Weights of a small transformer language model.
Training: a variant of Muon for these matrices, 3418 steps.
Each number is 128 + 24 x the weight over its row's rms, rounded and kept within 0 to 255. Layers, rows and columns count from 0. Numbers have three digits each. The size before them is the row's rms in percent of the matrix's.

# layer 4 attention output, 768x768, rms 0.0605, rows 705-767, columns 512-639
102:140148134139128114116093112096145116131108085120122089124092081096077155134080100137116090105113132157136113132114101134126164092119154128124151132135141156171189148118105125122118131129109141117122131170157149133110094147127103106124120107123138119142174152108137171138110107120170140186174167115112132159172071102136141117137113138136129125087130099105126142146100178121143132067179
099:132160155136126156126130143130112112085130115109103193088067100107119100114132135089098130151124086100137127171140105177138152142097136105140109141108133108091084166111144120138126169121091142143145086109138130120135147129123122098125137128128125145148166166137154172068138123095126133105166152126096107141170152096165137111150117146111157094139137120119082125152057115047138067153168
100:130150143118143152098103110123142100105120139108106172111110143126140138148116101114130171099128137102121119147149111133139158072133129152119081181099172115163138125167164140129126103107124109127123119088157108115126103141156170174155112133105150161124107177082097134157113107156135141075112157154093152136143151100105104084193123148119114107098168150136163132116115178153148160151149
097:055145141180170140101130079118166140148086135148128108138121135124116120115110131126100119110158101084083130156138160098106121103141135114119129145180156177141144112135119127145095105104155160162100098131122143155160080095097113113193106118141128153159101103136091117101149151143107132096141186149142126129095151097125103163179144131122106135123150108132106150083151143150144092072126
098:122102162145124139094097109117138139072160116176129118131095137157153094163144149153125157127110135122168111109137120143129110142160075151130140139084085105149108120119120151156073109141148143150118125147129080111138173112106158150120133134170180103144107163148108166089062144122123092118134124140122159166103085167103088164116080136171109066136129130134161077118175095083073146141128
101:119130117151141147157135107157099144095122101150118172166117148118157111108095090153114135120170139140133147114153118163107145140173113155126167166100119141133140087130128113132144121158124105168130109180141097090120122144147143116158143126132144130126172113090135129130139146123128124143127129130138105138085083138153138126143090107137125124156132159120093117147133153109143155131113
097:123128105115138135119113125093124151087131108138139140124157118111131148115134110098124110104119153168149130119145154148156141120137121145106143153150097106104142111154104145150125163128102155157148101090151150115138129077164091138129169145165116112095113175156145124059180143159122150104119087105117123134128127133107117157119114115121161161146146117121143126162090119130119151135158
101:151142111155115140121091138110127112144124135117118112149136144132098146137110101118177123091146101105143118131096112082115103133159141144142120108117110123150102147136123150148083154159121104115146085132132133122113171149125165141085133115090114113120139151077088134099132113163100138049137106141136120164156108138095143102187100136136100134153133105160118115118097128143159157132140
098:130100147127183117083157139107128115110143145120144086140133166141141149101118140107113098214096108107173092124146141106143109135106190141101141133139150136112125137121109089098123136131119121148111152153174107130120119139085115137135135130185146098121104138092065134157119113109119147132166137103099114127147138105123085120108137097117168110142107152087158156105119058128094157186160
103:136116112103166124138099148073132127089141134146179123130146126161146139133144117127102095140104139126126105130115122099093137164116125190118111132106130148101115111140159136122079122122212120186185086119140101152118167098119096174083154139156168146153122082107112115147153164075068103100134142098125110129097109163146151063155128122164102196182149112123144128107141189091150119177129
096:129126104111102165105097106172141111089154123125107138134099134074107154104138125100108088139125136133136171135131098137151136104136094154138173128103138135094137172129140137116142122107129084099132119119158140136134147140103124122174148103154121120139159081135075107133117107104148144139122159169197135122100131115163210111163127117079104141175136102138099136139148115071088130138224
103:123164176141126131128150100112125094113131136120143129097115095130150147092112106120153112114108134098128136120123120128122130089108147150105124090126198131083099158173127067112159140098138160121186130078137115106117095102094181126099173106139147108146098105117122165157111156102140107136146208075132110104139146105138138167137130147116132116075129077127102142176133066105152137124133
101:094160086101081133103139163109150139139172149109136123172112100171106173145106106146138142157151100136080162140131099141117140112116118089104103135096099117141149133163124117112082157147117106124172135176124125137139089124153132061114112129170144139107080145130103142127164163149115146083156136129112133076129101120100110094136104097130156138109158102111129143160067125129134093122127
101:115109121096107100136138137102138130142180128124113120143112119137088134157139103156156181139152144116129100137158174148129133133073112111110120130144103163122129164148120135115153126094142131146132088151135115170077189158112131126147182095138122116142125118112105078130130139112090108114113099072093180098126157122086082118145179102158107121170104147167088141105124135133123161155130
101:134148136125093141147163109119112125135117115111093147104074118095138128141119134122084123110094129128168103143153136162128146119146112194120113124121125081101119156120128150168118086119115129122145160121102079144110083122150137130083137101163125105101156070152141124159124106099135097139151122135109141108125121090139124147092131148128106154144128172114094145157120146177063129126100
096:185154125151112109134111134133133129113097147124140137153116108129119122159104113142128107108117120152133153143102150125131108136127106121107131141127110128121145167158135139140132104151192073113126106165118127104133136129162107126135179163102116096090122135115185122165116140149137131105106093109094113079136105102108109096105112125112112133121113133143130155136082130111089094146108
097:116130151130120127135126165075091102156150143085141161090169132119102103162131155121161119156101081142145136126122129123108083171151159171110113095142123147168128095104118119147103112137157140157153138124113114146192165129124102096135105109135115150180078098134087123094093082088143102124174099137117123134149150147160136089104131158175154128129132139119112114101096111099129109169111
097:120150160149060123126143105124094122114105153161133110116126124152084117133122128166130144154157162123162108093105122145118159150148142114141117149095150127170129129134102143159104152151114108141167101080173182106135125119154085088115102137120126123113103158118126138184140112122111155152103106158149144157115149108087109139172115137151125104172106156153161144173116142143118104135106
098:089153145133138137111131153144109154158113101115133152079147159111107179129161127139116156161098162108083142143114171134119141165086169162158142112157149096110130095109124135144132142114114139116142082167137086111200104137155123096126110115151183154099093112136121131167156064152103133135137122142119165094129127121108122129154116088113087128119137120145144089203113188140159149100109
098:125120149138128129106106139136137165134154110124148160111144129170150156141133156098136139120110114132122100166151116128108138136117152106134138109120109119138126123141104128111140087155127143141116111180125092084135092139125161109101124205115141142114153107141141117074124130125174125142132111112113138100103105119137185155127125125120174109119175178113148145124144081113157169147143
100:113174114149089120134163131109126167099120141146101117148171132153131123145117147156126126141121104085113160107133106114130123106132096119091174104096104115125129120148112144124142124111193147126155151111087128152083156143177109139154118107118101174104107120139134145141118112175126114111146167110144170126084131137108059100133121139093128099161111149104097151187125148153180122148176
099:087132114151144151151159122138114132103115121143112086137128160135175156104160120155123163101157121101118106126157121134103118104158166147105174167082114153114110178106157117121159107156100130093112155146161128118159147152109119136121114116126180139107106168106114136097113140097139108132135126127093093140178111116159120153125102074147167102108161148118121103079129082161150173154118
096:113127114109142140122176101133085053132156113123059131105148168125144103118083116118113151077114102164137105130094130179142111119104071108143141128137103140147131118128134116120098113128136130101086093149128127125162135133086138117099135128140136118114186123143164128085171070147126155147087157116136134111118140130089108125171123116130136082133108110132118099150153121110127191110142
099:152185133113174100145134159128118110135155166128110154204161144122128149153129134130138150131114115118126107147155169136144133095125143102122135115165107131155126119139140119094103135121093114117157192127149115154116169179104118126102110096143132137133142138107155067090126137167154129163129164146148129137156113140130181106112109173144125131140151091092151166147131116159148111099126
100:128117161093173144115117141120144169140128112124126097170104139083101138144104138110132141126149146145111132096131157148164132119120135164104126080101075128128127109131157128127100162106112128123131175148204113135080111143145088107179117100146116161148173151123104149122096079135108102135129142122199152146121132146094081182111102125131157157121164088157096160136169155147104110137193
102:089180142146101155102163129123147099127161115118118096147150101102111122173130110140122100146140154144137144120129118132127111125136151181126120110128114141091155161131134132097148103135129156130124148105154051088108144117103111156156109083129080107117141149134097114088113126111101156188145144128125118176124136061147111112099148112157117117069098145140112115099146125161135107134141
106:148203136132158126123136214144097147125113123080165140142113132085131123140140113103098181151126146124103146152091173145144165139123130154145136164100099113163115155146147091150123153091176126128084107184116136104118112118102071182089113126146149101086093083115135117130093066107140127178085140158141123134080134178123113150122108134122110144097102131090165130116120089165096124105100
098:138148130125106128144130126108148147136158123095161124138117119109163122093149157130123102084105101126128124138109127111137128144130126118113158114097166164108094163132144131134147104112100124107082108151118158090110108129106143122144112116050135102147138145107083129133130151109132155117161090132094103089167120100148136102138127160180088174128136106114129129176136096150131100132099
103:156139124092088109110082140133114103106115122098119098113133106154099143080135151162092143121126090123136142134102105122138121124177148106127161142103116159132086142113154183127106110116130075110142102134149104109123100130113192104140138130132128142179162102112080160145135113136146111160144123131158137120141125164140115112114121143158141135106152078166179134122118089097134128156119
101:109141159166151155149149143138105123093120121097105130095116151116179087183116144196114105147095154127109111126118122120109143122113141118106134107146147140178162147131128141116102106137098165164135116114155123087136131122100134089145099174171095106135172128136123138116143141141161103152105113126154155113124148107128082112082140125154098148144125096130149186156111128165109152103113
102:159136123150108106085125101160142154113119124107155161122127136124118128093125092138120136102118081174111140154114145095109119111129133172138129139089108129104098125170113115120119108145145146176149125165130094107142115121116145122116119094126143122125094158148145158115120123095145137139162082091132142147148109143133096185132154165176133112145121090095114115137122160114099148121137
096:138156126132149154143114126135152085109127128169116160114106102137110092140102149136156107141156095119118158125106137109109150118122114126068106130119122141118111155111140134132124132150122124123126123148112165151123112162144119104138154155116122116124138106120141102125121148139134083115102134205151147107126112110119101121115162174095151126136146117135121145121102156117128128119103
095:142147136118140152114129128143127185126075126116121128102159129110148126151125153098111128155150121090172164110123131092109169168118111120099140092133108115113138160146144132132138070146154154152143101103136152164118093121166149128142117171139134106114107123137142149193180149133108089105159091092078104102151162117120156100131147116092125077126083145116127160177139134119100147141137
101:150096111139108125122121077131140127148171148088140115078143142094154160128149116132119162118142167147156148132098103114114103164138129089092083154134105134149087127121112132123150106140141120127136134171109145120170104133124146120182167151168096093103124073123108118136145115129146154100113136120136123151079124154170177133092071118129118083091128110137111126107123123166125123177141
101:136107116166129127144118102144116103108124161117116119145113133124138083122151140116112090146094117073151120150135072137120140131143154093106140104113182130183112117121110155135131127106122130149058100126136143110122084137152125092184147152139159136132150149114105150164157087129145142107084094159103109109116085148097125087169128121114100092106136152094125136165116162151077176105131
098:107104122195090130124166140148169103134126094149101146119134120129108094118166141130176168138176149082117141114129115099103118122124133096116114148101133135142109133121085113138106133175111158085120125135144120129112146160107064139133102106108129132150137122095111153106134108106097096126154143111139161105103134112122117111087151144115143142119126167175141094114176101107116161117147
102:115138176147159091130128153150087123116122140153095141087083153135097130152106120121117115081058115170110099162127154132118120106129134141156137115095182108088192155176167141141088099158153156094111100142121124117123178128122175137158119125122194139119153148112168099139142110122056107132144142119084146147129087143163156160140115156156137126131102137111150150142129114159088144121156
101:107114123153142127113136131162120107095103105138140122189142130128133138075099151140141160069156134105148113130183138135152173144078098110130112127142129178159115116126106120175140124139136144139140123118106099134134112178113133229070137116145117135166122153124137125158136133129154144150153137151138118130111188122088105116179106103133103174099096140142160125111115096128075146160100
102:102128142148130109183115120127097100126165124135147183127097109105151154143139097113111150090155088123132142134113132103103172092139112133108111104149087108101127126101106145115131140113147113141112168104116159137088119095105138165158177148127137113060143155110127124162153141096118135108137188145126114141158192125115147092087155119138112144122108139111135158080157115087140140117148
097:166118154114130112177113101117113114156075150141146106165084125112175130162121114129120149105144132103134149141103179115107128119149136149087111144110165145107181196080101116147116131112101160150108107132147184149123115117108121107090143106142103131169133120126127147101108141112145179146095080104137104247148114157135162113175099148122110142054147084096121124116184139129076111119114
106:153134151126113139155130125135146098168116124094071179135118155147089138124122094144124169132123112095137143156147090160140105130094166134110117113170133139135131093108127136116132169098131155136122123136135107108129132095152129155134091091087149120168128101100108055122151116185151081155095134137128146149133110149185134139125109137083119130122104114143139136114130128141122129108133
104:138113134127153133150113128131124119145143143129134108151138146132144099134137133133151114108139143145135092151137179100121146119094147103086139122165151151135129166149118111103139083149142109116101150112104139110131136092149144099039138104151123111147170125103140142100163118104103132144140151120149128171088116133095092126094113088117125180153113112089110157135086113157113148163143
108:109159152124123166148145139153115095150109136128139145124190181147123093127159162148103177115125102105117103172152120125085139144130146135125117107128141115126133111171133112132101152140147095127151131112126108098177122130106111135090138079140147086154150152129126144142098114130106145164108122099132127128129137116146061140118120136140169161138135152115094121145136109137124136142185
101:141135108152137109092137146138102188159125146099129151083113118107123117167148104102112124106137077156154089135138126106133124178161098090109133103144168133146137116102107160130156118124095113121111160141128127121142075134130124101109137112134154140187149133067133088125101134149161099193157160088118130123157139140093151121124136134120140131145164133111108153118091157065128167065174
104:088170095105078106144129063151134123132159116120125109115109082122109111161120086097102114104141119134132160144120097125108118103170093174123140111116149144120145121129169139112117119120103096110115117162180109087137116132134168115124149135102116154132151125131160164158105127123092133128159134118102171132108106119168135070132121136097062144070148168094127109152134115164112144168103
095:129149119118101119073109134156117103131092141119157158143132150143082147111130102121097130140158160149166130101137118135140109141128119182123114125118150151150132127159123089130132147125130116073111128160122131093104160154161069126155114104119089120129081202140104144121102070101113156154141149118166111150080116140113147159100100155115145124149132141096146155146074120161115098163128
095:108160107151127169110111088163131147093128127070160135144142123120180126129118118109107114135154106109147154118134117152191136097109122157165139189124153152138068136165112109146177135116149148116162155166157117112133090115113170164132114149123092132120157099096146135115102126120117104137166130106148155121126134144116174138095119186108097115124141181120098159153131103144097194102138
100:146152139092133120119094130137129118165116148142139118124136142076134123081128132134131152104110134128141128159094108144157089146097140139135104083125168093124111161097118138133145095118100149165172079211088100105174147121117120136086118161144157107151129148126104172107117121137141137138142087144067142150076128129116139154137093155114128178106107101158149103095198138109129164125073
099:123086150125121142134119128145184150122108125101140148094076110126130122101110140123175134111138107139146122122151106156115097110105118124117117068113135108068122167153132170100130167124161133179154107132145155106091141123074103102132125172128135111154128118128139131112089119141129152166149091129137134175108147112106132120113143125148098108099108098148122146126162141137085149144134
097:121099122137143131150115124118143107103135129143110094146083105096124126091150163102088121163148162089123096138134103076111131115152100162121110170132109111114143147142103160164122122110173116140112136113111096088088159143113130125148188177197105143133119157152132159114138136170164112137115183142130097124133154161125122177144141113155137125161143117179091151123147130142136079111125
099:126130106168093155120119105145118176112116122131117101150148094157131186126113174131131176072150125156173141098139117119128097129136128108126096136098109118156112113093126133131130151156079146169100117152174114145121104069103127166123131127155112157142079093159103170173154137134106132093122105110130090138165116090138139138119088188150109121155110137137122142140143126138133120152154
101:160114124143104132141124136117140154165122132112117151140130167114134080156146182168130133158144143107098160080088087104134077120117106132141130122125146127127120106142126186103138120099132145082127109183108090164116129102143126098124133119135163129104145122143130107126145133146165193147184132160162152076134107139131099131188127139171150138148117144150160086161124171169138162102111
098:150149191164128123115117110126111092143154150120147116133115125106090166125104095111121126100130131154162093088132166110126113148130131142100146126124105113132101140125101122115103134099105139163117126135105061097175122136122102126098095170127142152133183137120154170140086126149120097087115156120132170148116091156102098135148100107125119146115108092177147125105122206112141095137153
101:122116165111124132095175081115082122120103153140084142176132105118102158118097139116098141129142108117153151125102127123104137091182130116114122144083133130139085107167118108141111089124154168153096120119152142118112092146142126154092138153153128133098130119145117142109133117117180159113110129111176113095160103167127135181101071104156145131119171169142112115112097123115172152145105
102:095125153154133124119140132095126152157107113135168153127084147167156106144149128188151160139134128138127141143139162111155143089112162142107113106103116140136149168117111117130139179155111071162112115113161146090101130157142160095122125080130124143181135094111130132157109173153088133132137122130111185136129121157163174112132178184112157169160089161112166095153119131199151163105114
102:127139112108143170121149107101164139113108120117156085180126144140077145078126142146100144150109134141123119176114175088080054133132140145150112133174120138135147151144099132085133136106128150105112089169115098161142142137121127117154137133133075132112141128165113083164108090156145098122121113069121117124110087161103136124139128154115101198135061145142133115153108141125131118059136
102:123143139121080105116088089128142147142115126136155151117142150133111149131126142186128135110132126161107151147111139090160124112145136151124115159071150131121099135118153145140115140063161144110127160121194102111167195114129103153120155128174111086137100139129164155150137132199127202136140136090125115144118133127191106094114055145110149091132166092139130130108140116155151143145146
098:129141117139152174159143141158139133142121145104157117156138124153146108146128116109168095097104161117073139134124098136106070160125130175156144155091130122121140099150153095157065144117101107118182131166100136129105188094102124108168131150094146150114135156147149142132116097129094148090125138108153130107143137150177162175151121145156118109157092140127149084102081169166131122118116
102:149148119146103140116135109124073124103111097108128185147104154137146079125123130144187091155134173077158087132125093111141111105113114101146139112135139157087106131153142156169104137122169117089116121131136154117146122123137145094108146120133112126156148140128149141154143105130068093110131162154167170079137100191102138096122132106156173118160095074152141091139126080140131109092118
102:136086136114134116116087138188137113170134145156108127095133089083134123102137123123114113124093119163155151123126134106110135085130125126117135143152131162083148138140125126156140112121149129122136109135110112080114148149118116119176122102123177135128125144181121126122169146133086114159161109084092165109144135162151141150131148124180109100115125195145167149077135116087132140173099
098:167144095137160111131100105146133172139111135110126123093133102134138161140135112127127126115122136115108134159145120148124136161208069119104184111101101185133113140141134092145117128138110102195096101126118118210120124159116157117150137142117128185074159100144167149080134160112137192128128142123145151145105152155164154149159163157091129101100100177130141103121076125155128176163176
100:158139149069162106099136127135129122132116150123151115134156126165128113126127112127104137119122104116120119087130146104123095109144104168118142105098105147118160090101127101170127144079134165138170104093104096102120122136128100143131108134115072127125105147126133139098122140145136086148118122121199193133145167118109104161162104136142131094110118111130069081123111117108125159143084
098:125161134111152136139144119154103164129119108114136089109121163171139134121127113138161134096137123077102134120105142129103078140095121143140101158174094183131144138078103110086135095132145108122119070159165151162122154210152122144162162131119167097158157106118133122077125157144131175147187138104137185111105157130112121142123124162144141163111117096145171125160127098097166113121154